config.toml
activation = "relu"
init = "normal"
lr = 0.00672
warmup_steps = 200
batch_tokens = 8192
Each number is 500 + 50 x the weight over its row's rms, rounded and kept within 0 to 999. Layers, rows and columns count from 0. Numbers have three digits each. The size before them is the row's rms in percent of the matrix's.

# v: layer 2 attention value, 128x160, rms 0.0654, rows 73-127, columns 0-79
# o: layer 2 attention output (transposed), 128x160, rms 0.293, rows 73-127, columns 0-79
# up: layer 2 MLP up, 640x160, rms 0.247, rows 0-26, columns 0-79
# down: layer 2 MLP down (transposed), 640x160, rms 0.0484, rows 0-25, columns 0-79
v73 122:508492574551497496472447525481504509540501509520456494425519461560417525504441470479518501498484511464444444577511449431506440490516486561465442517449431453577529542489513409493504473470534402556586439415561503487611552562551481571516438464
o73 138:467521436398557607533502423500557483380491492645467482575520450433542499493480535469462530475501521491546509500475511432525466497615528425566459485533491521543523482478546580467541506565459448489405502607572568436379491534528557523458520532
v74 101:506401504477459586498530471532509465459498557523543544485567506518535523540489521489445575596439504441434496520551478457446514531555492456502537468499558438550332515549499514535543582540397482475480465472551519576457469500528554471475526505
o74 116:542544470433503428574515493518468499485454456430424544555525393490552416408462479467580487463512443482531534432460489482488465568484539455507547510494412617508526492491501522529533525449499432444546543581525472476541512519588464501437449508
v75 104:503546502536555464539474458420484423548481466539524508505446580557493475466455565418543461455464493610544494440529555533535591477447447559550560496453515481537456486543545554493432497482537536490570376489384490550533418493451493506395402485
o75 122:463462556548419552516565439463414478456515503490545455432524620479537509549519521540430553584460578468475499519537501428481497593519523527431548460584539519561505495542462503510522447536574450546464458386475499507533524433513634483565404560
v76 089:475449462540408500459510455552448531506603601488437496435424420505610441567539516471488416494455483465514553471493586567474392503549422479470448464511446464397568505516481422516455476469463487448587412549524474542396494503522523563398502559
o76 087:527578510497571513562503502457468570489440452501532487465477491492497537430471524530458536477446477524536437474480462492484543553553516453568500453447485535524526461465495447496524526573531576502461610526473487455496548519512503456505586463
v77 097:516470537476577517511458502519511467554509554502433449565488420456447457474487449501526545390599521554503541447471547524457469500543380482573475515522563564574550516515486523425504508586556551488431556504544441460503536582650602533551565421
o77 129:513463464539531506414510514505535515478463491465510522443566442586472602601638473559495429460477452528408466527574564576489496389483457437529355462515418442436537568580513450554462519403462586396490545567480489537433481498495360549501582512
v78 099:578529505533465454541426373470485539516542524479434408479373578434532572457542514462567498444572515463514524401473440448450486489429415523541492525533616561450499458494379606525514483515506498458594511558531430506467483429470457526486576590
o78 100:430499473471467492478481552546411448466478477480520509492533545477494356544515541466395473552491504639412502539530581519537539530529519491548501491481479475553496553525537488489445560494460539510497503342449486476507484489429477515606486477
v79 092:453552503508497470560475555522490433447541437479489497545468490489461443549473420550484509474570379466453447448499583500543485428546486404554437478529418512523419507428560493520494457553431506452456502484496445510503516516569604510475518530
o79 103:551484562448513602446465494472587514506487462467446497465509521519505510550529571552478458467546564456420525476443480548448473505526419493496455475525472523442601473642441435578431546488513546492423542616483536509418450492454453503481580391
v80 089:482519480476482577481486556455496556481505541488530568567531419467518527470595476557528367535493423458408483423507426539521513492628529511378470460514417544458498490497519384544403497475510520496534671537453452471493563507430443557552582558
o80 090:497522509546512408517401576513558467553455466561531490536433463541464400544439511450485451456479464568473503560420507568491597397441460531604521558434517436470522413415518532472496483416466554392488508496488579558534508469534409469458486455
v81 100:491453487534539509530376445498440470550498526486458468427459558456510478568508544470555504439525507551427556467454603518492396470550502540538562388525521499499442423449482503460473538463492522527602408487436510495527435528570451496381475526
o81 098:425571538486424431580601530466482529453495532458523477394607506482482522500526474472531516507511528463497475498444455432504476590513445447390450561385516563464538553597556481551517535590544446527516599523459382503423572575445512527550581478
v82 085:425531453480440426465468584550478582473477458505449503489421455555498432493601499518561525526612473525562518515437544587478442453480410523542540484511400485437528510489557495534401523517406539409549571483479526533460467499521491521495468478
o82 092:484473522599598513435563469399591524584497520528518437463427519478449604555473515484438480538409461473449464472525444457468577428568509481461565555521594473495539436533482482450461555526533546581443443486442515502503518514446531517501617516
v83 097:533470615545482498517459448529566353459497523486521456531559489465574529484511473488518456531465490475543463555467553446614482553541585466491534545526524481577404577450451494518520538476531517415473471527519400562475503408458646466542418462
o83 090:544538490480482450519575552474457585547523574558555512459460510549497467468491500542544515453615573416545509511611466545459427545411364488527540479510519539434533496546528479438524451513571444437502517512489522543512430509511426554488484510
v84 135:524515472503521521497519468487480482518545589536435530451540481539402583506440516514528496468516478481504550439463522493416398557458418516567493461462430529568570511383500455438541488494503440595500490516498437455496528641586519523445489548
o84 127:472431506510539513491474441498560575403512452456493388492408489517559486523575499511489554462516550529470455559469482492572453465651482442537477512486552575459444475435556558488516480556500557511458562528498538528413480423506568545545559559
v85 090:554462594489501467525414393481537485463460549457458420510490487448558524455492445478453466601556532343488549474537469483471471560543509423488473441520589482541488581559457470483572541544510440493572515461531472616476568506546561439520536460
o85 091:560531430507560501557531486500452513447461461538479542550520397488581447556446538533530553402458439569478506457476556501502517518463531516592478568464432472453540523581453524487533527451485527456477529604505514420465501544423445511511511531
v86 081:576396543468519520516455544575527442528596462452456428486527512420570579511452416492630539513487516530572538467506415428402437466448487495485513488460561506479435466544500554491510510452544481501559521538507498562458502494483501478498486553
o86 085:452494486449528572482439557458520499454374483469530521584536504494475490524506546430433398546483453555455457570438531489567542488484492499539503530511509450511554561519508532522573573566490512450400522436558537504416487486549474557548614488
v87 086:504545418480488526543567499405487495538509534516556498511548414546493451500448619584415474526488483493456615486526511442530565511430409508455426414473466500487515586529503455551440511528470454514493541430430486531427462574448509539457540553
o87 088:475500500523489541376498505516454573445455530430487457484446472555472440501498336482504568478512499478494474507581538568481362574569521460584485500506502542489487520474420501459628566430480614496560529645468456454538510477462487396568486453
v88 095:515480522425442551539461506530466420514554529518491510489457530503572603602480495594532497456464483502542521444438585523513410544547420497468499514562416480461490530535491474503526472530435491548371444552497424484487442546579553518485502416
o88 113:539432483497514420455475621487519574532482483465547497468416454491464492447546513512454573503541460477451387580509443588522537466515534495527481452507558467491498511449506475483512475391559587421576597528493503618501478470456390534436563530
v89 090:502501379476529532562426431421404566449431480538460486450471526443489520600502666543457533437510549506478603483547556471492460505504548529525530397481490477461418510518520452513458531550411493448554481542461528560500453505475453486510467514
o89 097:430491597452414417553545458498459476469527566463531482508499552468568440462506453448618560509536494433534561469491422505497460603516498572495565579466546549506569516510465527494553492432537431627560565489504430481507563578420501426490449514
v90 108:510527482503557424460576538461497581496504599555363597507561529535430490537482536510461483550423475504405565511485534530420429561495525518518461491574534526429526428491508411476486429553514467544531489443479552446546517469502399532449580568
o90 110:486430502506447471603484402569471505462460420484529492507473429459535535461441542488546600484491500496468468421390516485582519471532605576512538468488439475568494533389499554518540507502493576560540602525516433522461606490487561440534475477
v91 093:539544531563513527486509550503512544483626497457511457595497445494486520559472504508546474454504468400517437527509434541546480520537577533512529484431509570498521586422506536526442515481451433505472485495455506515562586416432493538516439405
o91 088:459460471369519443435491571517535514548391511484518522428589536532522431509442463435524429522505482545539584500530484459528543446407425451539401542453489500441505439561475506434549469471517484368518561490473522505486381461567497501532598603
v92 093:478502447454485455486550456507492485485536442442509494544459495478417467522612463494505410483470522520512514376497460431482458470451503515515428534546541528496467525566443553509538518481552468484509549500456421557590375453498529503540570468
o92 113:569570505531479533508445605462494507469500525508430563478572556421523385522371558502490489481490500547411415553412595569450567474458500522488456411396422487524497518526490451530452535473418490420475491531431512453470569522473473545499461540
v93 111:505505482517536577530523552531447582573471486567520486441487507557477491482473501546549409519557592511574429559443446560481531519535527484546577502375507521527463518588500530526446530518477471471467508544578500612591514531434462533538454447
o93 116:508446515486490479464441467488568369475492501444534553587501517501529492508475464446382450518438424553479533490549575424462510352409516599460478499557512516489489484513460476550547514437515447485499443430427600414508490525573616501494495579
v94 090:546486418498463536589422517595524478425445395469447467485482509497503463579431543432528470509543509512517553425546547431506419492433491527471562425508539499563415517413552557531483475424551516432455485504430484505547483526529582454510397494
o94 098:487546565495504504546529510425444495452532573477517499402479640373513510508508553516549532495526583529479514555454451544490553549558466476546449489486499430522595480620442462455498512551484509505464512427503529561394480493469431534516548543
v95 113:485503506575410521417433474470476530461470519534499507497508436513553525465543512470502529538478415446462482501513469543483449539587559559454447460516439470600549522463512397522466577518505495518674486455558522505461573541565453504556522541
o95 116:463535496419595442566539500516589479549529500587457495596493405538551480475500525511517435447428506478561553477478423479484545478584520460571581641510485572450499395431555527405475490471515458513418528537550467523524486435571507480489485485
v96 098:470449470500524509500492589506515579517467451411519525389599530581516473469501565506477490538451525541465491618560451461490513462469486603476488463498481478475479423581475464516454484468449459539524471409502522551531521424420449534497513527
o96 115:409516520457487493497504369500432421404462541610511520574473475421441513501446474414512552508503446468597548498536495443562464590513600517516497550478559475544480587455484573505612547561509433537508486482586519421496493598493546486476446512
v97 103:562470521574517640514515464491543486557479458532469527502536524432508425526457438445570477549478505548487532488515596429536585471493474576477448531502492475504544460489519505494516428385624501566443425507484549481540529518482510531479518491
o97 111:490550476485479457530473511499480440507550516587546513505539570575424548480521589523432420439528591570544454616537518510471475514521500462487390500495458459490446488529497463542387489586470510451488522428501581462471461459523522540454447440
v98 100:488559529461563475447520512434505445444541437478595470507497525428520512466510458520548539428487524556538467508603445437555598456463537521555423562490533535468539456541502513541601495472476570535468405394503513488416529454447512425480412518
o98 105:465459504383453549451456581534471493586516524577421553560561552486451540509473438485457522592577458398551566509473504513455446634495548470506486519510547485477481599517513528520494479512583473507486484519573467499519438501505505509494500412
v99 096:591427581484550537551395493533529584555416482482434429466502554436504577514415462491507607467571524410530592534443491619428471551557505483545583489472563522494488479440560498445509555571458517593484444552517582501490534550577474426472538384
o99 121:431437443478572399524497457490570460489427442462524519541567450563484589515565511479515444494387382595482503476490482424543575399435553539459501621519532457446490526539481547532521498410526510509546580477488492463496482505488479546481622581
v100 110:450526501493435420461518630532453541488477557547482611511526452656493487528544493491451448557456476499464470524506452540502429464504494555426510515485398441530515540488511435527396490528450459455442449378494492510542519476486520540596430466
o100 125:511443457541551561550549380412518482487498508557557459506410559405521500460417564439523610507512512480547478450492437448512568451553581566510604451556572519599536418394515579363538468475527464528493495513510601523501506450495531500411457595
v101 102:444507591470498496521507601458522382477537531612563502528462416518496498527425441554476474546433396513532503550574435528604518514535595389455514463411470499506496598569505466498408463547507456533429413464542485516497583562500561479546418532
o101 114:526423479515503600502515508473585599466472481392547459472481568531511493501478455467487572531550561410501497478477546447427426494483500517533546433609549554483509455443475480451590476484611533492484478593501551565451481397563515462527488492
v102 092:521464506518532479497451435525414516528489558489436533430504586523407545479475517502555395596572520507502461511501545530481512572481513580562557511561489517537507519571525508519470513549439396527489490435565499497516433577544465615500410418
o102 096:439385478504444405503580550526498421494581492529544505541491423414464499479500433459445640433467531469485487548542517450471468467510507537515463520481593505538492483479442496493556524477579549454536490497472505554452475508460600495561525610
v103 126:476475541466476545499579586566569528447524501489466476533550351543479501454508416497468445531492486440479476579511455489438446545564493452483470519475492573545585560463511400468495552551542446487598521441565395453445617434480575478578546585
o103 130:550485470550634510471423372475600508468455483515478511541465451521539567527464524494520485460494433544528503413465522483533543381495564550560459537539482539426458498477521545460520475533466513489375522572570603460485415529530510584499527494
v104 082:537584565498554500513469418506483442555595525468464451487471562467485513490530569500539508503552529393457489407474541528558511486525538490547525559487507578427518507508497446560454453529459592482569436576448463519510421435503478516466536509
o104 075:470487550444475476549402568469506499447397485483562504410562541533522482569484470464468470474463573568471546519538462453435533494503376504499523441517583486552552436516494499530513501461501496509432595407468486494471554471509528507469515463
v105 103:493559522490543519536482510477555542482431449442467491549462492513451414572484554500473417444521550432462399536511495573539507476556515498404575456512498505451408439407494535523502468487498492429432634556463520482625515413461453535547530442
o105 105:534579528560462472462509484500416515456510593517533512378552502456458491564520461524541425488540514522521575528520506528512513483373357491530382484460444387520583525675458462542462486489438512466555429443477443509449520606446435495457491493
v106 097:451463552431429451478512533499470511465466475492515473525400407408561502495521376527456557500527509548515583593498455514490479468569513419458480502522493458521453491614467470455509586547581433542522459484551590418419479528573539473571499548
o106 095:492481447597520670449516468479566502510546500462488499540600501597483574455523512486518480531521446470495456374477515486481477522518536526436525505521481555422619576512564533531534488488441512556463466654569471513483513522459497472508506357
v107 097:490503520495491534482525547525544496415463565555576485516435424474535409387543504450536429524588428448522427501545460553594463458536498508541549498427471517455499573500567550579512533522385450457501478474510469508409535566545566509459463492
o107 104:539440516491533522495502481517501457565527432406493481503433473550507551550531434506436525532489495474530591470525484455402506573458437425501558528599580565520483403527444456457502472479621574471546440548517578530517420404509557464513515535
v108 093:548492415574516535475477440445518505482457445441420458525617482508522479485564537493574432486513531473481504449395581456430442506484523536533508496510577582504409432502503496509580535464525593488551559490449523491522468489443449443524617530
o108 100:512542545458444425517407536504446484504489533469505574542515533512428507555453486513463380438476473593401482538424484602534575433442428559497470568436442432467511574530543490553441539465441492458498597462513423475455581507495465617500560467
v109 095:551540496475535523540526537484519493565563507526512429534493413465531520493427508522519447436521469499467475455501436381527453462505545511501542490431600511468453500508501517462481497481619507538493595581501440482538511456445524517486490608
o109 121:477526546516468580489421417491513447472456469423583442453531634563510444514599543488518440573612553528489543481498503486540521525531424478452545492564489536517554461493556571499498498521423494507438491416518586521537462452498535461513468437
v110 103:528559424573454450562453408401440562499450478529521580506462552446546488453512523490408457496508470554475562505505463471571565471516511491499467470460490512485483503466362546574482512459471522475516530480536597563503494461435497503560600583
o110 124:434546514499422498521541469485469440575600504533522468531482585559509369441476583489544522533526497560496526490529559574469456493485555556504601487485470514477486493500533477463409484486493406573576484500377509381589562470486482431543379461
v111 114:403466459498513450407567526488515483531562500427572560464494462545508437448510653478521354508461499551494432482548576559505549401503485601585516467504468509489495525507570539496461545479431473435574587466451499537467363427437478504423514475
o111 110:523526608590435480447468455453480461532485506479515486455494529508512523558467390514481547520444511436506530526572465486456494525463483496408558498563557514573490474503419448498540542549486512514487400479454501481584532543555641476543447542
v112 097:536552435583457561406525573517582521491481429485482515546562391571432517482476502482536515494464395554549467484459482595482574486434508552534470537464466572479502480457557534504384481402488485445430602550538564420563500503547523528545535442
o112 111:465454550483525485422441556529539526598528484496524480505426514548448536526533474517413406488439553533425537551559516550501592420528431459574488482542486404522512439464515406466429492516500522433497464425477500623489471401572455502556556525
v113 099:605536497515538570541440464399532518522412374451473513527467542447547436502514515469504369475489549450443511490533483456610574455510543612503464542489466507403511456430511456490513471448526517506536522452445497583541548420465448490526590502
o113 104:432581515514481415538447439469423401520556540623572498485500575524412502531504555487524498498529477569551525573500493552489517541466508500511500557485592388549466472566491523465374445513519474504541501394511532403574468512400485546451417499
v114 101:423557432490526448499564655556544544422445482498522485606465474592378483446566431474472488551498481505447385528498398502447494516421557472516483529485525519471490539479532597517536534534494465442494596432534455578536513423463463514575448488
o114 102:639465497509550617437547459537521512501485450516394544524519453375608423535415545514488487574471445498460529417447593487541596463426509534519499456531411493550481485544425459478490533502461503420444418581500545469540505524491532500497498567
v115 092:527581522569524497457531504502532469472532571535492419534542516445471480491522394481543577551503445469520461486495455525507512506544581381505492492469492539528605501461499375500489435450583475513550522576451492416571592595484516495519499496
o115 088:512497538460505549575414562587528563467484505458459511437489477538541582578447467527456424412468579524497573503496530508474444478514419475515384468491466477414499473482535482549520459581484582496421521498536461547418489473610493474544557403
v116 103:512575417557490516428494441471473510525514481446498416595496397426614494431454507497466527565464505511501616454519464571432491517511467460413571410525543541423496429546552472520454511538558495530526459567420613503485486486533463500492505530
o116 114:445425546407484438465527543520433520533458502534519566502645481614441483519539461509537431467501518491563506514483516487555543576488506496563422620453485444481531555519490513527560500404537527484549610502521374496494548397478505419528520389
v117 090:487450462476473520454551541492496615483555473426542541523449373469556406506465554457506472470539468461506525477638440506411499465532532492503360412520528509506528527518534509447491481480471440472544538558530514524425539523574508514437505511
o117 091:472591553472537543507457500492520447563441454516440524598551493531531483478531509525541445505439461480526547455449497463485570544502527465511583531441395517512532422490452482512473538503502492485444514537552572489539461502499489370541487467
v118 093:491433465516504518465511491484520483502570537415513426551529465461475440503445539493475558457481560525505469511510632544430454504503467555547553457508538525464536429448580540430575523527526553553496461628376505532465501487571534439443415407
o118 113:539546571477522415511530446506474495485456510523487526430632467570475603528624512587565395455494464422578525529496427488532474562460437404469356572427459492446513542588511451606493467520519474503510612468540440470493492540536518496460539507
v119 091:454507491598515462461518572517427526593458574545516509514497484517442450527463509544406491422468445575464488519506547486581446410600504555572505494469465456472592512471530424506452556487462447441505421437463485507551438470543558536535450462
o119 101:538487495460495546555518350447518397494517486552550498466579579554549520411536621485601542502541538461609490429550446473492525507475506545384516477507523617580496434438522547479485406460512410557511579531501589445568500507476546452425453533
v120 094:525451504510454470558447554501483517451512461465509566524520531558460424545515463431599478467541398556477459540478487538501479569510502585514477436521465497490494523452481540487453525453474411458514533454437476511515547531493494569443436456
o120 100:454560527570492507474637549525509494574568524493515405454421451435493555496537517529453574521441505473459473514491485496503500489442477451472476451412507509412520434562521410474484457645582468470497434536479492580478472528456500451634551579
v121 098:533515569497538548525430489507528458496497486473499455538479429468519523521484458533486523530546527481594585490462463577493485515558446423502508484491453508480562566424480454464454493533470518519473519594495445602428591523604582449586587424
o121 113:520499472555598444480512508398571566574449512549531488488464443587470504527520589494575427468466415488477458509511536511491533403469496503572530544437535474452504446520515503452465469448582514440517568468420531494546484431504376532482537544
v122 099:469457559578525478534340501522493497582496511479525483520524515528550559499456495436543588528471463474474520512504458510443544539504500519422523440510561456509482541491471520431367490463578529491576470437468574494517520464496437465440469408
o122 102:443529432463497524537629540484482563491407470609511493475609494483512398498471523457533494551408570544491477474512542377572558464501523454532531553504447469520511480525500570472582528519483421440461492497485463520500561530524450483556532524
v123 093:508559498468512550515535502440440490602474559538505520518528532549455466635503577540516466537441550532465535502423508419477516513505483472532547491538537413546375472476452442503435447547535514563392558532500475595548465556466540505534512500
o123 115:532535431550487440591461430476448423446439505499517519483476573489497431430482577493545479461577500513463440506497547514489471459546524522444560414474442546558536456425542599517497465446457501419568514418424562503561508472537480524406385538
v124 102:566472452533524545527477514579490589549539553490435398518449522463493485512485477460567504402502534557489402547474433497457442538430533569481536542456618578468576482484491553567485535478588550441553505545549481468551518442444497547573449420
o124 102:469535476427524450460522557568489445500472528489565549434631537474501557522616453511455386540492466571526562523573541521539581444399433445524321466526447419523505556556511441485486498496452494420455518374524482493476480567519445498521558556
v125 083:446554459459574489581521504385454491508545430465486577570453454411494492560536546575472477442529524621472615477419576514526510486456452457561428489526453523480470480491502509529470483516459530568376479579542526618514459457573534550485592439
o125 103:507481538471453523354476568491556558595478515562474528512538471609472512505522529555545455506534443439434453519531553616444453469481489501507482475412429460415550567542443434588458478443484539427572575582405462452511555509468398455493522464
v126 090:581464524529497561512471571441634536506462509450458473485562459606454433490519503404591469442534523400494450531486496488548509528490451630497445505447552516468478498483509511501489432486486448558450472450445449491531567486425489545393491398
o126 094:426504482465510485497518447576409498422461499496537463465417475434464567566515446517366534533469420593487559544587491490512505525465469398558437467509513430505497536530528501459562494521511554412518514484569548495487408534500465527528544600
v127 080:471523463522460461507551511488478565478470542566522450513487502566483454549503607432558493515471432514578519479487400490351471543384408489504515481498627478510520511489428574480510544494543456439586479508517472520415537531500532452425439564
o127 083:534505489536545565484525438542422501482485494491394493535436553438582426481478498522398547563494543479494504434545568431542539586576612480537575477531389595516450476458518516506505481564499491561464396404506519550553473469494583447586424513
up0 118:565441485518482393436528463520463570470561495511485498464576511535515525481581523518527530572545601552475390561497602448509440482578423544490468479516476509477493538530510546421453482513465531530516441498491449597563521595512390526484588458
down0 112:543481532469456575536529525496448496472581453533539473478533519521510469598490566503518562487474508498505401505523444446447463471492542372461451502553498475511446464445618507499429522494578541441516473468470494522529510548598485605523531481
up1 090:557421434534519517480518533476577434515567502544569492489522507471542524536564551512526525583433486396469435483548484505603477528469489569570431495537491523495470489527404438437528537434471484488466524506478455541496504585542507517453576632
down1 095:515492522506519524489445443520534454437494516486522506552459480480519536515437403412457436438564498567433520444456571523583562575496448557470453492519516549541555506426482530430576559544458474535451409506384478479519530475515484513485447580
up2 099:488532555528527422523491548491576463448497521401464447494526415488525550528484593472454427461395471495524424539397481421532523491472543499521506511464477393511554551436544496527569472511507482514491517547579469415436546502479464556468528537
down2 109:479483440459550421549516409386518569498500506497474501529475527541461501511533494505531460529441524565478569471481458475501465591619506482528495538516517462513596561527523479505495438403466470458536457572492535493559552477498418486444561485
up3 100:543460396491489488456503486589502480397537534371527450492459507531519436636469401413401527508561502472497529513439545577431530480469469514574469487502508436484503466507534457495487536553580496495512479463520560534487542516552519662572464438
down3 097:496478570538471508571494408522484483444566505409558461432547554608469561499468554469455458501586597577513436507482534502502569517462466412524519450496535428509480449470527530467437486500448465494493439504472499498412580605499506486552509469
up4 095:456414491519576540496479532578397596530448410518431563426566456543509551545478483494427434486484379393454499553564464458517478529438541484500509456506379542491531501524452532502461537501464526456493479561479527512534513551613515481471517512
down4 096:527455531525566557457527606532508448536500592437515562554506519583541479422472569563486453501526510491448536461523460513407463477480563513467518481513536559587439564556504519441462439455584501512460561440465538584548541462373521424515532452
up5 098:462540612456458531499453461472509458492504503497484578468523473463517438449468466457532459482559429511378566575510563550458368503508544439469503507476483510441590552447634521448491529446508506489409434424484474497490560559532515498538539533
down5 096:477579496564433444552464437451536424454570471551542505518447542558486422428536541512491462549542389562447532532397438448466520501473574466485486622524534424479542423497474547536475508507433496454513493426531492484522406490420590464476566614
up6 094:445500439436539510501420495496516504500533482439497462510501503577492512505477488525538462580499507569490591584503560632533440593403509456535489394452471460559503542494512538580557422465450486483505408568539509408465440553498487429461484568
down6 096:540466492482588494506566593443465530485522513601572515455500438481569517491523537496440545559454467491504520499557497542486581472523444508565508618508436498432424479492516434521509500506551461533508517388517480505602541590453643478441510492
up7 106:576463545495590577501443564460523532432454490506521581477540564483519614514500440593429580513532561499550463392544425443460460501496465543394414467515497485497491404577490558510501493501512531366543416553542585588502509516578495623459464514
down7 100:513465526637493553419439463462479555529532509473477516542473473458518526476499454503464468436509447449475508539572514444462518546576504599496475541487432564513578419515466563497425594528473539557420500374545579549449568556568516376564477406
up8 096:484491536513592554414470512457544494535541567535554512514460497524541543426531526493491497520576369513505525528511470507469373516358462570431423514508473449427538575524486463461568505534484409547493432501545482448583550576481531498384494559
down8 108:506475503532490525464496405461458606487552520500592537537461475479524538627498513410587463463581440543520568468478527507512471533594419511432539522493419548537559434496527509504507466512506548611537435511399424447513551523518550485425587471
up9 112:464550516565438534449390496557545534518516565504489482623459516494540445487578516459490487485570426533548486500510503506536465585431479483494509466564466541440567515529414427445458454473571565621549517496552569470545455506520468508462479484
down9 118:452521549558436486560476527491442541498498494617534519456530368502449524501546412443635427517519478543523528559523532493507515426563512542480508440476527459541491588534468532510485484445524453428648448407455517472432448475470555442503465426
up10 099:508529502538455409441409587555483462463536486500401465510506616485445446533462504534479532504575450462607514456486406518517494517513488509485437551485545414473497556488549454435550512430439496457478545492597513469514385430454507549481557506
down10 104:527519460546447543438384524396485421435495494477502557463453627460488460599452568578600508482493473472630437371505579489458418509545503478582445446498499511418492527462517432365479478563430454444532519462562544449461426434470507505476489528
up11 109:586381503476387544529487575603508491509498529501601439471547461513518494466443492513543578411480507545433470558512622448531536502554509473548513546535524531549445440510481610521509540511521566436517462530520501406533551588473489556501535467
down11 104:595466514562483568548570560568516442553487569587528387471520477570532484431426633544489481426418461532468487540505506534534534489534476508578575597484544532546484452474561555515473542582468464500505457446507471442546509526504459555501533422
up12 096:527489389520489521495583538497514524539540530613447536473496443518522442456497403602548510521515449455469561495501516478442574504449555510534531526534531454473492528481423546433465504456516434563513558577517566554536432531461450471534474512
down12 099:533551473496407515543471461480471450550566445461420512446469544498524493473413384405569514575472517546547561483498385611463516548440530408472566495459480519559463446529549573517509398489464425541552518487447510527376530509530586579541525461
up13 092:510558454561514538476511502559516441520546468544610464493509601455425427502495544455390490424550565429429605481497501495503581461575494472468569477468508457447572513471442532386466545513503482526457423625588578430450511530517479477422510416
down13 101:511524420415458536523586556652412559421572403491608495499524440472474565553465486506502533489519551471514467496432469529417494555548544450486494444438446497430521496396464440427501490515571460458533459523510527544585545554530435497498525446
up14 099:469441469511533495560479468564505582518432454566440514533524492458397463567475493488443547410591533536530477427455540523565540428437538410429536422517479519511429524449523508474612523581577471510532470516419550348463492558535533546576507489
down14 103:372504520561505414563437558431551540475431473512453568462463513619494491607471541470483578562464601484543512517480472489538471474516533587468448481484521531446499494497575384451574484508520504617534464456520517519438453461406450543485552486
up15 155:435472499407560514544403477502604485429486531478543495544502544432525466469469391548491530487545489491464554466541496533510497440519497450466486456551502543620506572524410446539511552518437469558424457541539475550485507426573595517507596496
down15 125:451513453432569462500440449516434555463533456398497461575460471518473477478430455520464503512483434511491581512483527519465565492549503612553415346458503497468586536530455496493485496529484491484521500525467458519475501427447543414509577582
up16 107:419478510500507471476622420540514547483504513455493511594492440441425563499533447511651532503652442547484518509509469499470505500496467396461458424563573493532455519526402557483541522444549524497480544458504525466545562453523453440480483451
down16 110:530564550536480411443526449491512587459601457447438450531557467474506448494520547495611475589436432511473547357423491450486579556554430486459516520543445472634438560522487470475494491506493501508471493489446504434432448564543440402495483449
up17 101:431426462524486485574501452544521485501586475571532433454516532500489416540559476495518556495460420533441458606533488506434482490471513381482448460409514545522459495463466473456572413411399563551561622516512576532468523511596550500489450416
down17 096:496482566584438453462526386522477498457528537475487450429491568557589483567613588504539508467592422549399460535501478493425534478496525585507607540459493509464505514548537487490530459510465534458616525530440550512525549467443521555563498498
up18 107:543453465460453553537539529502544492490476522493502407408539522477584481457460533461406500362515510555444538467428510634536507432509573512507527499498586397458475468515499511488514554453595503535577582539528560443487485528440530529439545474
down18 119:525589553467511591500476589549518372519463437501543479508430542525499556506488420495527449466523551449505499495578530525535460484406479497446559568501511489513459563472463433393487419507569452482385474459465431487488486466586560593534438561
up19 100:425475447537566535420555535613588418489494504563423478458500503515469532417568479430509509515563561551467479517485568506504388512499514453512599463491496595415414488540440537453510501483513416447544478473570476513537545478602430503582484473
down19 092:453550543527486458588560464527552522429447498417578429490461440562479538586467605549498493497500533475581533523491501549534503606577492528493502411570492503561493538532498488497428524529468578460485511437493468386486439498514602500510508512
up20 110:527557372589479486468568488455587445524574517455494539566581517554470500491558574496597559485553500478482490466555573514498494478430523514555439476477506530604570464462428464463395453596459520467505573610537444443433489626427496479461446440
down20 119:562523464499557523380469497502457465554498535476472542469513528482550541483485458559446434459504451479554501539542440501552439503385545682521494520488511489540615455555507426536533495492453476638462521502459524460521510492538450406461466497
up21 100:562479520491470449468486533515484502496447554507529515529440499488565547458420480491487449575595540595516508575545517477569465368452464461538566498508552447466493462445493508420516552491463485502556426495455523439471481634449492532537441426
down21 098:503470583509544467513469520445517503440483395507580502589537512532571518481487554531487576481416467495534568455399441480485582487520573474438414516520545438514536532500510475485473420411538516579523530550416532513594487493506472524421592417
up22 103:453447521468509475407467477499541471406513571437491499480456539502418535482526489443593603498390468571426563529468530569498444515449504473495496528511554598474605512494487459487575435569569448520565597535500501540417495546396519535473490489
down22 101:556532564516521476395614473504402567530467507465437553405492486535593513481496435571582516549474585414521571449574577509496434448486402520474470462503469573506554513476406535475573463493453515530545557438486508486522478454472553389504549551
up23 099:501497497442516394557383523536517496455530411608432478505561448498581578487491418389525545494557547549429543489496490438512558412456501479503483528499602468498536545432415485530501462494501472534484388508519506506446444495555473544569338548
down23 091:622553492537578490517435461376555586473533472490491508518568541558498456426549433543566491566500563600454559488515533565602539528529484456515519430461583572424438418504488435503402460436523507563509424463475498553503389514477475524586505512
up24 103:472522586472555454521491575533551570570514534477449509521574518468451548490476409520603498499580523458593531482432499535533568441473430443377505549447524508426513488462442567567518447425479466575538558476447545542530498511476420492547430550
down24 097:459567499637497506507497531576451498461471534455458552446579562519548489477510473511531498561494460476515532451423476569511526450501450507538507530536485490512422466513486558503468431422521484502566592455503369500540493429522515511553509544
up25 104:527556454482467528508432500604533530454484547477521505500485508590591555305457440462504570488495497539511474543497489510502522485576462541488502483444408509544552504588487517502406570426503477541482530547579466497404546502487458500475497429
down25 106:550557452622470484504497460461531462513431492466497546496460530530505558462539535529462549537387492512527506417415527568482579454536492579548428479534420584552464443541492385501493516505472479489519442599506465498513513489440536460542488499
up26 102:486552537499560522501549511486515479483496509437499442554518482523584445424518591475474467467470483452513521504463444573521494594426508449503558515582546432547500588567481495480481519499496440473409528543511497463364544552525527517390523501